Part of a small language model's weights.
Architecture: LayerNorm before each block, learned positions, biases, tied embeddings.
Training: 135M tokens, 8216 steps.
Each number is 500 + 50 x the weight over the matrix's rms, rounded and kept within 0 to 999. Layers, rows and columns count from 0. Numbers have three digits each.

# layer 2 MLP down (transposed), 512x128, rms 0.116, rows 255-361, columns 0-63
433582468516496564437534448530491491461559551517503474511512403495474465501477480509581474569623424492516451540393510561460512489476539477454539581613455479555530471483494527470506514445431437
492425487519502538411460485605464579512372474425526601562467535501532563529589544541389483564468618511503418469508474520484606540385458499520481473503471527568588456569346559471495504526567414
575463504470518483486411425505488522502458464524482439493476450474485477547445515497446588484477539382601487471527564520473523522482598639517504506470554532422505521452487578443532476451479576
528507498503546500522515502527514482501515488500524475458492487490512470528517511498471536532472445468485490514503474509498503476519491508468515488515490473487520509511517485506465541500525500
483529361483492494498485543522490456475522513553568508453465476556511523499465512485516505599506457513485435511538442542443453536558561447534492458564455501496465493426436555515518507516480463
503396546477489524399416508536547497446435497456564471513443558450512476575442535505561532543453524508510481431537536519481482508494514581539536556463504513514490575483482543539478529482583489
586451448459454548456428391502542508464457518366472494514545479466478506523422473508534456512508496507515389464534471419416494490510509485552631517433511441564570455535604497489482480599516529
555422492506543523454472452540523550567575514551511443544489586419511503376455457518572491358511508487537468399542559456463528577476431451618438450466523472467485555375492500463447484629528540
478477480480563470479527388463487556520532566532507531490501507545493507516471527487427511501565587541551505502464485520506517477493442519476427501500437574506470474450480472472598538512512500
477496488496508525499423562570471511559472462522522499530497547463507469437528556496447528595558543508456508476513481562471481482466520564547504467435480499521489459453497578461508501458578415
512423458383448456592458356407432452456596405510532499470548455582442498636488471557598476443508548506570482419499519547524457520534533467555505453505448602447430553366572563493599544508465501
570493440563599487576485470555545529422464384494513415564567555558404477495489427489522491485381423619584482540450600492488489465579489510508413403628556518498506492431508423494529546551466468
490466496494431556514474457533471569488578591597514521503513483538572561474482414505410430539512512560504528506582512485509530429498514513469483495516483439516593449615424520535504489557522504
516526571448429533544555493477574545455487494520358552491465540502540521495505465519471524487553587541480499462547426437498520460491557480559541464494582540439454560614498465489489457444478553
555444565545509537504527382514476520531405477465570488494494493393522543448613496504503491463474553591443529526526564490478558503564514432472474497570490490415458508475530505505538548513498502
422543444400447570489446499435438497664517620506416578524506533584527512343477513512498470471424559486532488515445524561613602394597460509456472531606473518603484506489519521464526555489571519
559510392467475433468539679502544616493484474467474464489461492550388539636366453535426455491453570428501455439503481434486499433481490557503574498528500593449486592534506515421556472471433490
494518474559502490561548367529472379447401470507538487415531491532488457513446471527546533511508490460528527449440531460534529489478551517542499520461506500450474525466541473505526509501461630
472501505486479427499471547418477554547530510498584457440469492512419526569462458478458469476469486528490435460483468462455556517532514528544469521387506515500500536532509476463488480481472503
495521414533478426495494511438506441531449551361591483483476492498607423522631333528588489352507437621508483482461557503532543405480461526509433488489538528528523418507514557595578388389524464
437415530505506576433509445555536546484522495525602469575485586498438481494560516447522567437467596465486511548464514496524513518495550488565493456569455440502556486495505471515490426561481573
524479462519469502489427498513531513584499525519535553545455467463572465479581525517475475562536442474537448447449478532511481549539415454479549550441537479480608554397434548508430437436474584
499554396542537572466495433512523507512445351524570466490525547558479521495572600509462488593476541525460491475541527535528490529464520606583473549508605493561386361482484444456430410542548417
514472501581562579495484420429537474436496520435532544529608488465528494505472421569482465463472455433428591471522556533483525577530523429451504434521548486508560434455581470499509530570518549
525532471527575512524501428492578433536550527416576608554576457406508510481512430528493482503439393423533456365466597568490499486554483484493445427471514604551620488518458526417505383548454576
494515514477499496509502453533475522476476519541504525500537481516482525520524512496534503580515579525503587474476507501495460541527491485581484453548492495525474479503517518489528495470468499
505401518477500431597423448474555471516535514510495515516499452530647487599469390536460439516535573597410446454473511528531507486571456493496460535467432518492566564500439498582545428429467451
512431498516520483481428380475468424445532515406503550417521518526515453537521496483572544554439469415433571428433642431516380557523601389495553377467514418587451470468590583460620573437479487
474460549492497489557455438606513523528492504398566503483539564457492555525583509479527512538492468468498514542491542491472522528483524521513432540485481468490557458497524457549480513528466580
561483560550527516564532345506505458482495457534504488413561526478469418519400480568509459505468561439445496437443557469433483520544534509523465472546433476457529563543530450525533485566499582
605469530510451422487442519419492586489462490491445541560526521430509450507466434557476520537584546577519563570524551385512468466526528482479426496575487527478585628585464513538563410486532436
522498501558482525489396547545462456495538509521553566484502559596579488520526486460535614567441527428569438432478552525532514519460514503414528461462580504570502447509485564533469477484502489
552488443519520508474502510467491461560492517548491464496520514406507593445490371487494468519499502576438512537568542476560572469609493522496486440532450586536488572533525502481477434527534450
581488512492550502423465372493457478506528459493491419536513498486481493571550568503556518461541542423573507503447466628406528509496485589469475489553442553432554612581526559526506424499504542
573460614484478545453676455413523492390538474502481543503528543523536438488467585482486403523517606510504515578493592450486443454490411373520462498404535406432462608541583567548525471570472482
511534532498471555522449463448456458547510514561539496509545548500499490508483455517470533513505445477442549489553495479512579511538496466524508448538496525541457486469491589587469494560463492
479518488551550516428525476582510470431478502471488459558481489598472559527565511540512518430523537528516538498519518534497455548537488526476449543491472475560445448480503428555454526511500446
446537460519517494451470507539505522545533501536580483582483522482522528498469532522565500413494468529532531472540512443535459478504474553536489481501480476491450518546541527514502481504481461
435453497500482514434478457465408509466440546455531511559451512480455455569491563522536508527415446523581459549460487449401541489483482496475567529531480419534426547456562509558477609493480524
570416443471429480558506541397484587498505414461484514556494528407504558463507566525492517496527533485549499533532529474516482460528523430464461573539558544485486566516508502473509513498476466
482486497522525468673576377489399462522444597513532554482546416527508466477513579551603510399421501470497591434393497499584535491599578421386483538509502388483520576535482562493525475452516583
580487508497475505521514432560557503504485478500530560491546515523476506548526479520518495534500495380536504494476536485524542531389445560531473479499443485467450463489471478441429478497476467
479553573438548471439467503508488444531514542614565511500477534450453525494492494534486439497478510523459458434492506501534574559513570579520512570567509491526518538549422552448472473474454412
456584480455564559392491534429463485488557453434560432513493487452433613534456467476469539498567511543517457482531506547466544512483501516558490490478588498450519520456468555481520547453450439
498466481525367444475496632493467592461517522524537534579478437542581515524491519556491529516552427494501487498471512469508497539515424464461512544475484543437466515501572509411417497444553517
421586535485535496441481469461445496473459517597630510596495536492542514524456483483536398536578386491464539443593479474607456457512469550497433532548476507497417526459542572506532549542490495
432508469514501494500376561498558526434353325422567597500486649499602550513600469475444448497502469454536561429546516518571445478550454414527492520541540643460495495546493491519504550533498533
527430608488481565509530477417522534601551504439585394517578499532586563523413561431472461537489522529560511405531464465466488508478441535488567561469507516527473573443478520561441454497455515
563654463475398350534507471439411387517421493458547481536526538605484591595479443454425498518567521554438410536468486556551533520542500521493467395504502502496514549561517429593585505427481612
529516477465502435500488322490417506522459551591543474500516450470467466567494538573564528414432508340419539548489491550473517477469529508450510550607482492494478551419588551573501425495445599
544570496453523467513442441528537536526530482504481492487511520523546490510542509477505568519502495514487522558546485458476399529528477429618504525534477480529495485570385458522490435515497530
463501525499473399422450457534480646451521551515522497581462491499593558494459442546470442525503507507506510492480461478525552517398521578527443532532423473461501494588386529498399442541494403
471452454529561466471512345515530591433432363540536488500562520481497476572484540512508591497529461480448509384489514482447429557465513537572529567558519448515390434493501473531494500530550420
461550555573504392571483517537459571576447598601535519537473508523542516467499422472480482528509525541485506568559492504497538479523499520476493442534411505503504463478539479484522481587607507
470514560462451448510438435496566477468534507492503452550516504535475569477542522521493468564512504473508502550504482496506517478484484533569535522520556554546447550516437523481490462519477478
589482576440487521504558551434479439446545408490479456525470554416493524455502515585531444430549486477471496523564497483555608500527510486537448488566494460505689518482563429512510434491525557
612442514417475419480577461589507494568608502562550575465522538599465439397563491499488552601503487440423574481503517541425460501593499583464534487539547527457506562455555566499466498509541444
528480586505440528481394468580521502477526496521475500502499552545531492519450552557548523486578535468408533498521545498485487545502501594500512586496461602503488517514554510528573470433467394
437505535543391491485502465459480472564429501541467489491488515541481525452324474547554464533528465537523479660483543587437598434557489477507483557390404488448422515513418586546466517399460600
451530584448487530395493428468542475526567512526556476518494651407488502559536476478438461548552514524438454435493450448507552497433528489561484585597507563588504519593478505441495498425466476
406491540509506435587418437455557538505467516532561582414561395429548604619548597527316475556548451488542491438498410437366400605682408570469596584438561574526330530513445520464358372474536493
462545507437471462458463505537535510518460466456549492465490551616571460476463478468447571571516547527503532550567529530470485461527538510465547473431523485576491445527463475457455421501532459
481470484461569455524542343500435523500525495547493489480606448515513479449451512574510471513557516349497581485463508544470514567516463466493479503580480511511505531444532470552535512546529604
471464556436544541599562349555497521514535429454523512549593538479472411508515614450534525498550568438523528490446475544552494511439510481529463510573525456428513562383545547563385524557551465
555540492525535479454562451509596512489468525566530409480519518528442520482450508549470494437511507514600547410486458482471461529577511558474459416500528482517512458473558402545455532565560539
546493467441428555503450466401530510460543534572507512485504461561481462436573388499418562464516490603447558594487461504521556465481468520529476493469552475503527472532433459455457474537542492
476510503469486490469468371529515494462445505528509540522490495465469537494542541515428483475496478504526485513513537458427535485535546567484542550533534509581500534483415483478462461421523480
475549549516496498642381545555525528463461465389497468549453588522540586523596470501500457550555487542505473564583506453456546527509457550521482451483482508429466476457539512509490536499487553
509517463437516453473468491532504473514502510515481529542476491450504503527484470500475555491499476493513511468521462485481442504508465546498547483488496531496525517535497493471599451481478475
536487463421402468400557467512388398591559544555468489487487525539429509489506468574429503489477376506461397385628458448429613486643564641585481469416548506542456535406537599474510575532586424
507450577510527496496477436470443550490561458534489568470540510590563515463513515494506468423553548478570460444500523500586498470509497488438526456488489516520500565517485545485442435466546527
549531473518587527525468467434423467486553401493560526423508441430522505544508381495493507519595469493447487571514570528499546564492471433582498362555417542482583530541522522505472444523595497
437489486532509410486582460498520501515529504383511483480467571521510473571522469520491509469511506514638488479413435524473531451494482482575540467498520517477485545458526485569494545424453464
518496581585555466470561373500525468473456535514506510471498496515478465500513529495425507487470501547488412513506539513456477503499435582513527491492501426469512543472550509505443512552415539
570507527448470396498505462455439480403509421428537479455510492401528477476560567552475609370656544478444476465540453516434466474492524414502544511495555445471456480490553543599524589436563540
548463552524475411533433397551500555478461599470508536499525485593561504511473487461532500488479489438455521527519483539420557508480417484481546531526568497563492524530411543487462527442457419
532465543563593485466463501509545610465456428484525507511448518521457490437558540465474510527463468466538388550503461505471484512511506508447528505513419523513466474516501485518441527497544565
447464455507392415524385498581457434492431422511466610487491631545555490504578503491580472564477584428538465445590552584504547395581475514541424419496551567511499668516579527576591640320464528
492383603500578547501497544604436525458499509447508495447415546567476506476505511488548502504540498537551465504517496537518508548475496509495541569500528503470502489468485566457479505537414458
504502533471495427485554534482509529490447442505548517548526509440528493476555531470466533479492447499493493510508538484537485450542469518477487531488488512537484508551551496528516548515518479
475492507456545518451592321484501504517520434537550508492539581528449526473451466569538506482526482548503484401499518553486475514563419533488575476531493487437423541539553511542500480519507499
451487573493412537519534476467497444497511463456449501490428554547484514526510513443563569449468533472470527524534509548411464477421464504566485485540527474522534504473485535513493431483471474
521529575503418456420450567485528526439441392518467553483477535415501402637513550474459484434537508517482537541499591428370578493497605578483458536519601442483574596559494518575479537450460338
560510480557536456491465571526536418510510487500514516605529514459515406487483531526493452486488451506541453553377499432517552523498428516612502473489517505604503606481524523533468535530557471
541460464465497508477450624491489543486443491584530493500496473479515488528512510500510470511568529550518488473528470499512465500479463530550489491445460460445469436507489553447496496514560499
515443474398635471441404522507504482475567514493515559591454530544446466559566536463528492557436534582424492458530568487468532568472395520560544519441485496503626443427482532488587441469520362
426558540498410504593437556469601413617430513471432452491512527466536501557497580548490461552498523500522504611502523581413548533516383452444605460456492528471410555449455473495401545445489436
528595459525472504490433383467506554496504483465418461437499433439518533531539537423480540473481524500494551523451520534466489404438534594548511514499503489476599526408458467441497440395464455
575494495392500409462517403512530484477393462484509481555511531510541487591558439475543476494486511521518408498623590459484409510514493538478527437550467547518509522469536521489568489498535494
536524519466453482497490406579532525461487502511550525516476481476524536412479473513472529527531511527469550557536533555462532444427446380474502507557500519542466496576513509481443410475448436
463472545501493534419494409636502486540408493485517487451541496455526475545490562469569519507415517443468456454462570522419532504516559480494563489517490510534519507525531527479504484485442565
492559538435530554531432444480432453422538547520557461543512526407508468584484495548550545465588521565473488460427524528391585562422508397508536484556509523493458441433464564472480477466510420
486479476522548519510471367541500480475497452501468594487582439461491456473461489488498411477446430428437557527552558539486553522487456496561486503538505565502500504487480503498467503560515572
578524494495586455581519456450532436503509470498507495489474492488539480446590449463510482540509429525535520617555456482467489500450471497492430456393489521473497535571580461512511438493602509
522482487449443482415435393538591453547473493533487515547531507520424549522585529467433531526589453476500533575565480418511546494592482550499569532510617453469517523499509492505422511465527474
481516521509504514529525454454541560479502514506441533468516503502512570506505542526511496488471473508476471538464548505477495507517518510550497495497500496437479464470519518537557476490496523
516496439486480512584468524482537469544508468453514544579486512519450554509590606503532529478493510517526460520529534471484461454563495472430522561507540521490559482500498524479514559462369574
457449503502488503490478633533494521535516442343479558541473587472559513507512454489470500519491532516562532492475481506508475457510470494526480529433465550511478515493443471540469530561548453
472394514534407513357550514508466436491445452489549493551502646501532536513484567427555429389518640419509526532490418455493483467638527538413558490461474587565559529422538514466554535501487502
492458479478539523514552385481457505516475426502529399466448555481485476516491534620520482505492515574452567392528612571472405617551492502527595490496524453421416535497532426590465515529568445
531428472445483494509423546445485483464502470497448502469465468597489479537475482509538507419489530549480487600496432423558517423481490474528626437555499474521504560615359506466527539393518549
547421479419485536549479452549554440424551561435549438506470503534475435594421497460612592451471493535546392502482474428602471530486477514596509547423444436535547459561447519355565531479461503
512499555563550510412437473591580457409527453475488480492476468506527513519521525470507491506505583555499387453487401446378564536518441483504447515469505413506575546562604525517459459584417452
521511466480528542539494610475495542498438516524520503490510547508510500412515455485564547575443506469485518463566504541553453499502515460467416429488466543459543513467451393463527484629508515
498481454519588490616520482494530599527399541564444503423543513552503451543482537536401475623588446528627563512521313456435320500579443566474524523415570616563459562569480419550445435431535380
446479473501480496475503542556468530461513442466530523506508528502578467443503474482530471466571492565516515458453475508550522467508465484468501475446478478438452466513521506492510518503511486
500544432515419513622465539512579449633526518477500540528457495551538402571491569501484480458446513518506555605467531480450494520575457510463484492553481585411500506528441514388450504469473488
# layer 2 MLP up, 512x128, rms 0.142, rows 256-362, columns 0-63
531400533500523520510532433446454435471546467572468484533568491526504446505528496498563511481512486439477485501465534485473456543493438452410518503487530507405462516571491424558513569529485533
526425506454568532519488447664538582462541522526475517502487469421463603492502520523542497490440543546516492538474661514360592484562451483523554496448554475362616558480424417426513477390549564
499482500530481496517490422524473448484499543539452479472576458482476493470475475518520479442467495452509548457437544527470543520497510469488555512554536470474499499501512467469518495480517544
458595457482607403568542479492417501464432508507491511431483434585415523474433493412503467518394421550443562428523591519529463515396593415548520532556486546571523535415579470433509447393511458
426462545542561490445537476512406517530577549486539524437520482445476508497456567514490482444573535506442532518481587422565575466539464534520462560541485477385490449596540561396496514569481536
558500468547566488490402475455518540405419564579551429482507402419493530505405444439538448425535422507425409461441482489502498465448542477510586516466588379439548406483500411399458509480498457
472424545685552524470489500497494545517553537489377504509606439520495484455479531454496503484561453367519405537429485459473478571574536525397466448552602411475499420558530506535503494567505481
465546487558521439462499466491465592543525570423534473485474494496500416516413529488425528518544479539504506484414487483520444569510519560439488458498446492550492424615472462505487551529472490
504523502472446364521447515546497488472501607452513518388468500521540401508505417614539535431401505479510574500516528478510546439508582477525513438487523511417524484476603468486530394423489506
641448462467575372510566487439461408507541529506496388469483518552433519580401396575527443458518514532492625452539522547480440569493498479543485484451569521430463467480482458505547570551446531
589529370675553596438570497595538450444514587453552524514601509460526495515491437486407568467471463518453453455532488509465496538499527450447495529546661354439484427462477429516522549547550437
470455509528471513529495518406411397367459515488468515501499492581486439423543492515559537406428499455499527525466435415520534541501525358523485425524526483494475522432586521524477474498442512
500457448519452461483402489509486615582433562589565526513515570438495374577513525535513441504491453460449518519476490586476532528506459528356542405538504400573482446506607383492453387463464517
605604425512529469583464415522486513511446472489539473437479451435485501508468525585499515461445469539510509438486532564583488493487477493510586510464512434507493460478490477471422547435584476
680435567557461442505448400631538565521525614520520514332526390408523503500553509545446409507514462485522531509547606507495555442577455458448550552463508450485516522565492568377449526527520594
632492486499480423443446465461384463542456589459472578466510492442500347475560502600394439424543507461442541530470442443509623531527438516374501485517395577553503455571500494425537470470487530
543517484506467490518592464508474408514517511508438437480562462472459556518413466511593436440488455479540538488418567552549488511540532515532489530547475504466472476528480523518527539562496595
538401512549489470565534454469512458488453451583468384455528440448503497454490490510544445428523504540420461439531523505480493489529432533485492504534525428408488529541571420460534548657566461
570478578492423504524431445515502438568524522447371548495538534549507506481548499529507590510536529552548458464455566541449485538552362621465656466456435537539453479527405558535523538551573588
533516509504521578477535499479523526515540458477378469543653472550508488543481466465462491499509546388571460564492496532481512484497535509448415479485570481484570551517528448530542476535492523
537499467558467485572419448520477534552509522505515453496583435484515520391518532462497514536522487438516419496489548536514530542478415488448544546513498472442447533456466594498380512527587552
596439518570571502553525432481462459483454531497440473460515545507417523450473503558597509420513455489457511409356486529420467624520543450482555510620592456394469423497567450499537451567586489
516454516536494488489453448567493529478427537533431519455518461444457508497486487492449518476494499501482545552447475499413532500483504543477482492534543420497564523551501404476508551555531524
563478466579523556492469458473499473425498580459473541419554442469488487450473463541476522437469444473424485494467463488460542488550470507514539501523576421468549486489517460481532491565528512
473443534456546585492503532528511510488472482521448485504476514542458479566435543452546502460506509476477487539474472547448523474538519522479545432450514489464541456470532381542495463436484510
579510507531482534542558454530496456543587551479479486488614444568518587470541455521499528515553497449540470465443547559512516587582485518433517557499476493456445420471400562462506457522544489
456491547521541411540424508506499557470435472550520528446523444447510516561400507548613513493528450399422517477503477476511501500431533492443609479509544405538405452383607436531456417511496509
536561506547464512456539484506542518473525552469498492505645459482536524510494499456457485515494503413524464517465485536514540467456533513478484517487454495482479473539498501514482444466517516
515538554510473468552526496511500463462420490505453524500539479507460542463456451573537492408503454483492454511394593521488530518560452545495489504511484520437492489523477500473537480514568551
483513448487511570432522504477459454553537487564545458519537516442408512521455511483554450336532529518547515473509507497524559574432480473573494529510494429501506431435420474411467557520462530
533461512544465448510533384502522513548505482519457496537535477457491537444507519504564418448566572505502506572491569502524554469528473500478504588484440532480556541552447521493479502483473505
596444545568530482441466493531461453528567548485481501484545468454434505456574418524541472372530427517530461446460550430509558635527473472521556450523506472446500423505442523431475542469410449
529498512541519528486498480567443342495481553516538497463592519438468473566476432477497512447467478513501472531453510487509496470557576541476435464634541470378593478549517455383610565581466493
463538529515496456602473434581510495559498504509508482466558426527429443440489425521476467471490504479520448489431536559561550497523539513413538564633499450515500431482540463494516442436535545
401489452559480477533478499506430406497497445546506474517517532551466504533538492582550477474460466503477531450477492435521523534537517501529527467530513515464487460509463515513547493478470537
565426590478437472504531467458516345493475498593378525490499550441525476499563492488505424439447519524504476518481606516477507434521456503597468472456469566472556510586457462445623506474503523
557401576500469518467567510528519454461534560514443499476491498532480519475496486480502539488460602529507478494477490574418497527512478485560515422495521486472517534460454444464523471544497499
572556506529632502479391503472479535517468554478549486335484393432497592478494431562464444432502498523458380430523532485545565586496495465529553581572515443381490517475502503429466519474516476
490481533482529458488536515467439471450588564516504492463527475552446502553390498489589548427535490446480545469500527448503483555440586443521515545484490513430530518448499520472458540537445551
443485481575512551458496464508422504475520531585479479455521515465411500582404520500466473493510568481447545560425611535541507516467514566484497509542492445454480492556538462480562483523455539
553467566523501519480481428558518421536455502506427489439570480492453504461508463486586443455437468472489469513449531568506615543429530511474543436557541407410472517512499502508517482545501526
519511441512463542601460490538551436493469436511455524481548514556499477538515500455543548480408485407513531481459494529516497510454607473492588539507508499488452440503565458550476429461492593
533480537496487428621430526511537440447446498521480555494481526440565464519549540541516419425344440459421554535494462431483509436555464424534479465427518494481488491536566441539450399467496605
503580537503451577553451493538488440504420426493444431508477548457465368513539508490487514486427469481470513536466493519488564551434535556398522500523516510494537408529524497558557565465563592
561416489492513547562492510512538494536528542463473508466512523523487434505576450537449507543389564508528506538465495499444595544477478453500523429535540477486546506550495481502521390454447537
595471504495509482458560496476470498574617561461433481488540444509480495418566520538473516542535506486501410513459569539473524510484458472554483420521590488459494552522482557496494448467513441
475545434590424475478526464518381415534487512502455517459593504569426502440540415484521521419468450502491555406483577440527444576473474470477481506515532530515474513521478533400592520558579507
434470418595579384591552468536480530445456524521493544435535605477550539489425529592546483422530441494389471483514512377464515365585568482448529581456588467473437454528573430494463427542603507
451536546590476488448492457532468441435457561490466522488587434468485496534428473506514495483533485414476534559442487499549553504483530505517546548557507481496480428496483532449457507518493561
506510548533508489514462460488453463495516543586523447567561496493442475482514501414536476525536480459553445513395502496593539516470527506463530568477416497447450450568451523489422489486428514
576491513565476565547514472490571432427483512543456474532543453463502470453489514448537499485428435460508529427502443557473468492497530391421527489535534420484479492418524476535496570544546601
533403554500507524548559426530447450500494546512457428483517532556424547506426490574548510452520580477491502478403510535521548599535488527527576590554554475333472461520518509494534485590534544
534419535473495484468467498511460421465571537510411500484495459485493608454481535575614493442427514452512518473490537506507508503545524393561466392521578462432551551421483522485554460453452498
524484449538531565531474472465536478533447421610435493509487528501524561543503492515512435414514470537516451442462483542500517522564456503452526514444490400513467417486425415496495459478523511
448512398483504453579556459542461542548499519502487507484568499615513502527511445502452464500533462492485462567457594477492507544562544613411525580474481508487471424568498496483469465475516491
517479456597458485560498489527480523531425476547474416467543488473504457495546432437398408505501517531381473508501512406498536462449452526409521553522434505555476591592469439430519459604533442
461542445454646438437498503426445545483509505559498397514481506502399599522470504479542457537543571524459484523424563565467516467489460519550483471432484452460456463486498493493487416389470514
495492534610516379523539472452447527539526607422484416358495391479575529469539497564507429525465471463522559490512650386500575519485558445505462525463549494488467529571495571485455436484540463
493539416507485520553525482504527497491522481528526484468509493548498431523506468544504505479443499441536533522487500480541492456491577434525518514457497471497455478501556453526476433501455527
478484488716596513560426482513502571556390510492499475406648457354502595558538499553416461460493500477414411412485545392468566540480387483464675565502539464466473527557434504484489459522566521
522514514528468548485488414475413487504476464508531477513505507461508507428523510567557412396512442457489530490500501532529550514515502511425444582554507504511523509521522526475484520494485509
419555507558468481493491478474396496486463482485426487502540490538389516512463488500512504457478457483486561552389552424487537507471533534490470477444483495494500484581465510488532529589473541
543489512626457572468550440488465450490396443538404472475536510414384505460435534413516502376494428460382501528398572552528540480479500515556538546505492499419457472529531525473518471580512550
577550435651474543413508468496509546432493512466423526499604472503490439504475385545432566462496505421454484589455467506465465535487496553439509580535572515534450425533508456539570531586506574
540446568523602496458508462461476528476553478580568411479512466396522468556444552484593435454547465456521511460488502545544521588443492488497500522506503440401526490507454540418448570475483515
512479544527569528551425507456461462465415531508493477417469444451436575454436478523536455394440486507425506478512526501538581536551539496500478552488493496443507480460554482488550554403476468
610482517539487635532547468497565510508537507437510493452554503537534496506569447596389491518425549433514504512478471501385554602474408477470572608493520539462477498551474504561491484551682540
515522470638460537439458468529470559528446496474396486489522495508452520485484474403472545455540468450412412528412481452546492576518507539502589565544464450521463448569542470510565467539476503
539519416514471483567438517567534481444425513500469403500527536561452473509560458520467417517346557527457540488485448555437472484337589486401467417488578470552510569493546375546477389484485500
468503466628466531510474476538513491508531516531505523522501553510480481496557478523482461500441496474456495494481582487563624573570461517405555559496480483485415386515497505482486385489521548
653466551586390562418523473465481371454526518492407503457510373410453481488545481504491554362523488534530501397494554553594508571559409466582608488500445566476396476524403591353436550580515579
506407577505470417452528463608452473570520515545445549526546479473427470554502469488562517455515406492469520511515645493408445502518445553473579499467490520408448443574445480485519507477451512
526480604444567443461527456510522567427542563465490462523474477442495503492445585516487484506527453505455482533397508555522574404556475523548491442445436471496552514498519494461424478430513498
548540480461455498425480483594480411526581395571412530486589478495382589477508443493561540441520481498476572470493598522425437477528438485557564516498556558389476466455445545536517506524616524
523443539524519425418573483469524475407501559466479537458479462420496500427435499506471451412526515509414575521527471431558544438587432439542492486460427516495508545545473499450434542514444528
446585475508555527502440524500420489475493518445505536457522555514471598431503471550578369441512545474457522528542536449527585449510535508508441460556503525482498469442568570459562518428556470
630453549477409610438485472631462510523602482494456557556524552561474480478537542533527520494474423481500430609421538521427543511595491563364465420517528466413551515532461516495567433507512463
505632456521494532496435498536498539525403472455449489495516575471530549481553396583488360485439475498425553486477480487528478425487509570458423461507477539554498455520501482487620462517595475
510482530590583510473482485540513470485529517530518526502526465508492556514479473508535471471516505446474501471476486482496557554464475426501565512536515477485495448448448525470494535450441599
517457577519453501458516459501450467517490536496532454440495454430408496465496513527430541443491541555464450433451571521538499543489503517575534510529533419379498502558477495475454525569579505
505488500546452451566465437456473496556399486537528522529536486468520456468553513563497473465491457440440491551445488454556542449561495536372524543467445507524439552588537490568485447433463543
495548457522484527530525484399457467474449515622470484445499480514330433560451463445461489406460573500502521546480575460505537570444445435553523508459563504492459491512470486426480486475493621
426448473512434363490507437557401440488508517637489540471533502462414485554437498512581457409464511467455618568459603450497519470477524448530564557441439541481461570574540445438556482522387494
552552565470493469549443539537514412425394496493457468450467545559447499464547412495541496433306418507459548508491549499487512492467575446546535467516559482513530543415501416532549429404537552
509455546512394499612469465521518360506479510476402484405498484566491560407562439538486563528494608480552513550441531506476532543541512500555502588469464519515520460496446553510504513554627576
491436478506495498412553446496435511433622642457449614415500418532497607470357497576518507446519485426477580518491544491421466550543562419526476502612553516451598530456515538511629467493449483
512500439509534500401570474487403454467508542523471468528501519559415527591447478474539483443474546551442574420480551537520449636477485494563401407456476515529555500512422384433613507506519502
468575493509507518483539414477505465447550459458468477491501438495471528384529506481517514504535426450522550495494479525524564474548471505488505493531472520532511444491514570474460460506557460
515587582525438504457474452480436523523477534487508452518500490406452540457420521452615425447495479469448564533500565575537544502509552442447473505493443518513501464555515515524505486444593539
516559515563485526463513481606468467526552533534449559471575506533419492504463475485480523426482453436423525469445472460447492506475493515489456534558586479427486463566527543452578488582512569
526514422478500355549506483589458459535496502515461536467519483531463545493500494482568470532512488490563492496425619558505508558491505498552527464475494542454504498495498521460489432402531463
534542522555490493488510439580515482504471440539395531469558445479454457448491501429528439489532404447428490569440522450466570468447536525462462511527536449518493492512533545513484487539513538
560501515585514538485467440521508465437534483562466482488531421416488570458475518487640539446527477429538464449468504550491488460517484439537495516501546454449498492470537557492472504533510476
485433416529486474533496485478402493546494522508474467508485528533523413524517557509557448479496443521533520544489553518541599554507523438500428467483558389491506438508655484469492534530451460
522496516568490508509474451543494504419445530521511520454606462459459470528462470470473490438481520420465479565445464455461525478431481504510505558526507469488529480573502439472469513536499573
611495529463535458426512489449539517484491537450523426475526486514516486547424358600509440456578566491511537421469478515534477606485460584497466560485423593455452431560505460490525520525510477
479536467520572429448479518494442586534539605446527478472496438513464470480516464556454477535480449485506473500447530483534533521539516566519476454604522487520509412497556485547506437425460453
415522427554502496527562471560551557494572515478481491413512428578549483483458556544432520529468496417464506533406512491479469459549648554472513577521504423590471523559575420545484363528469492
479483535505516497531523444492405448461456519499534439441474469512414496432477522627565521438463523600453575442404546538530518607551518487496600530525526489416455482549493491493466470534566522
457533484572513467537525460464349525565441545529566467482539500449518373495504550507510446380558536525530499469508484425564507581433497469424511554519570453504441458517548452451453570534545519
486577434522490517477587447497505570469519502578543532510559501451528434566412501471573530428560413469488460440510533555534466489469497510485565559471555426427420467421572428492451436560572461
482559511415584586370445460441509485359501486500424485489475394453437581491418407478531561419448413481413476405429524535448469486523487490564608524465464482425510454478517462512491391541524488
476443570534519499467497520565541562579505521522445485488506472410438481489544526544561407436516446525516481465477551502455575553519462512485521425524648344517520435496528440562449508423515484
540522491554482485481499462536438534524457536448427536399594371492472543453511522518406526508591545421461481440514436457465460561381411577437555534539517516530517521573436518499533520589642373
500497568452539418441497520499460485452494533482448518384515445522450466503501387458473483518439502499454552512516585504501498510449580517551526472557495519513537480488551487540558487460469487
538455486503565543429522493406474526411562567440470507523485483613514498496381462627463520469538548492523574462463462494446476635565498482490430495467489599513513455534482473512531498506551509
468558554479451525573558421459455436447460437509523467491539508490430391520505415493503502467372388468434507461451598555551517503492459565439565521550490577494432432559539465549534446540518490